{"norm_eps": 1e-05, "parallel_block": true, "init": "orth", "steps": 4303}
Each number is 500 + 40 x the weight over its row's rms, rounded and kept within 0 to 999. Layers, rows and columns count from 0. Numbers have three digits each. The size before them is the row's rms in percent of the matrix's.

# layer 5 MLP down, 384x1536, rms 0.0598, rows 372-383, columns 384-511
100:524529525471549502536424468557613544580492545519459472525484451515446437511527585494510506487500470522485463480534417529528531455506466464488539464458559510485509473481519495429494479492507488468500519420505428537481464492587473498459462500490514606487462456462521496503482506514483451467486508470521536452459511478538516574514484544473436473429484513459529484449452498513481480474489
099:491518443489537433506486451528413513499577421530489473512488519480504529569505440542374510551511533474546459606488513547487543475465507457483445502442427505500472536510486468416528478455442513489525504543539433584518539433517532507440461528431468543496510443561494464512540510486527523513476486441482451399504452488601480546519512488470532503590494454450499457505489481493514523537572
098:511479484487493485463457511498522447471506495481440494500544524510440580481555497513556477449497507507486461471456535498507440561511440460494552507471542493536494527538527412453483570459560526491517485423531433504531477553389526550568472568502509550515530437501445503474495550482516494475525505483470505474467462533531477511573515521510484556541434486499515539563568504499491550552535
098:525502534477535479607509513472534522560506457458493471500472481538495511492484463499559438525524445508447476451496563510579543505529600440569483519498349489440509418539523531492534563555520538533429558517472447546573555493481482492478506474470506465500475519471424507452469531503451573579458569492538535460496482524489518454510510515473496469519494482469501514539523473501519496539592
098:485522509425467461444499482477492455462507541510528521462453447551505518503490485544478484521529534496493464555484520427431477483475470480464451525453495518472525480507491485541465452535509472541512532441509450535554536590544469577512487512471512490495469544479404464455504534480530532463507488471476486542486540548552514549477533492432538541514522477517497573487563523604411495543482
099:414499445435481492507453555392451538436435494494407436490469453492545515567480490543488525499515600492470591511505543469486486496478502490441541508487481448485480481547522441524495493464590461492511492534498495514534499516561416527553502481486493496537481486497510557585481491477444474565479498511528503556470474499527463490510519545470486506429541500441448457542523496465469512542483
104:529524502513510520518471435540442501432539492465425473453596533466423514503455455517481543491502582503498499508495449495529496535481573545456491488505523475564512528509462469446547453497522507537473541467486475438586555617484485528481495456447537543458502506527492529515514500521509529509481498535474503482451477441562444478509416485442455473494543434505500476501451547471465507459450
099:511515498499524420566520570475472577493545388520475500505583482486525441555509458510483512430463445527471511502498438478519439498514441458543456510593399559487534525487491497520538507411467520453505522466453514497458512473525474526547453468381489495492594561520470491539475520533521437535530528513464546567448506470553468469498446590437486531484515452484507539547516409481408461464453
097:458553427521579536526424519503607501505519551433569516555493474486500447467517456543489513538502504481511481481503514515551528475502508484548426464430603477543451499512510465485462537489419526473492584485493490458520436508571525523500546483451510512538467439443437475509525523411485505505443492533456471516446455487574595531468520472511522485544486500527547482457517500511512523530474
099:499449484522503495557569479507471527521535443504498501463552517550575484536568449503540490522476491549467441495494541510412488496439570530519489490453449508493501437451510492542483535471558471505494482519525507474477558505449529487511456530417544394521427497512401535478437523515477494507515514487487439524507526527436517464475479511467568525534521416511514565512500465494476509513490
100:495533479485532481500521453514481521439552599514444457578542472487525500458484462451513468486464465541568501520437514468424500522483482476555511491562534508475504411391477511544513451520419461517475526430460561531477512541500535465497544458514568462509459522532461558526485542512483422557506486472418529528516536560505527513456520516503488507518478477494523529486497524514491502517499
095:465496507458488440520498493521517462539521477512521494476497441427453492481463526433514544468521518427515484418482486503513459489454542492519432529543490584511570512475505452500451432497521424518445503483524441492543464489573528506523472497488537496577526490512573463550447487486476457537543551501518467504583568455486488484433453562541498446494482479448473473480578561418495494474468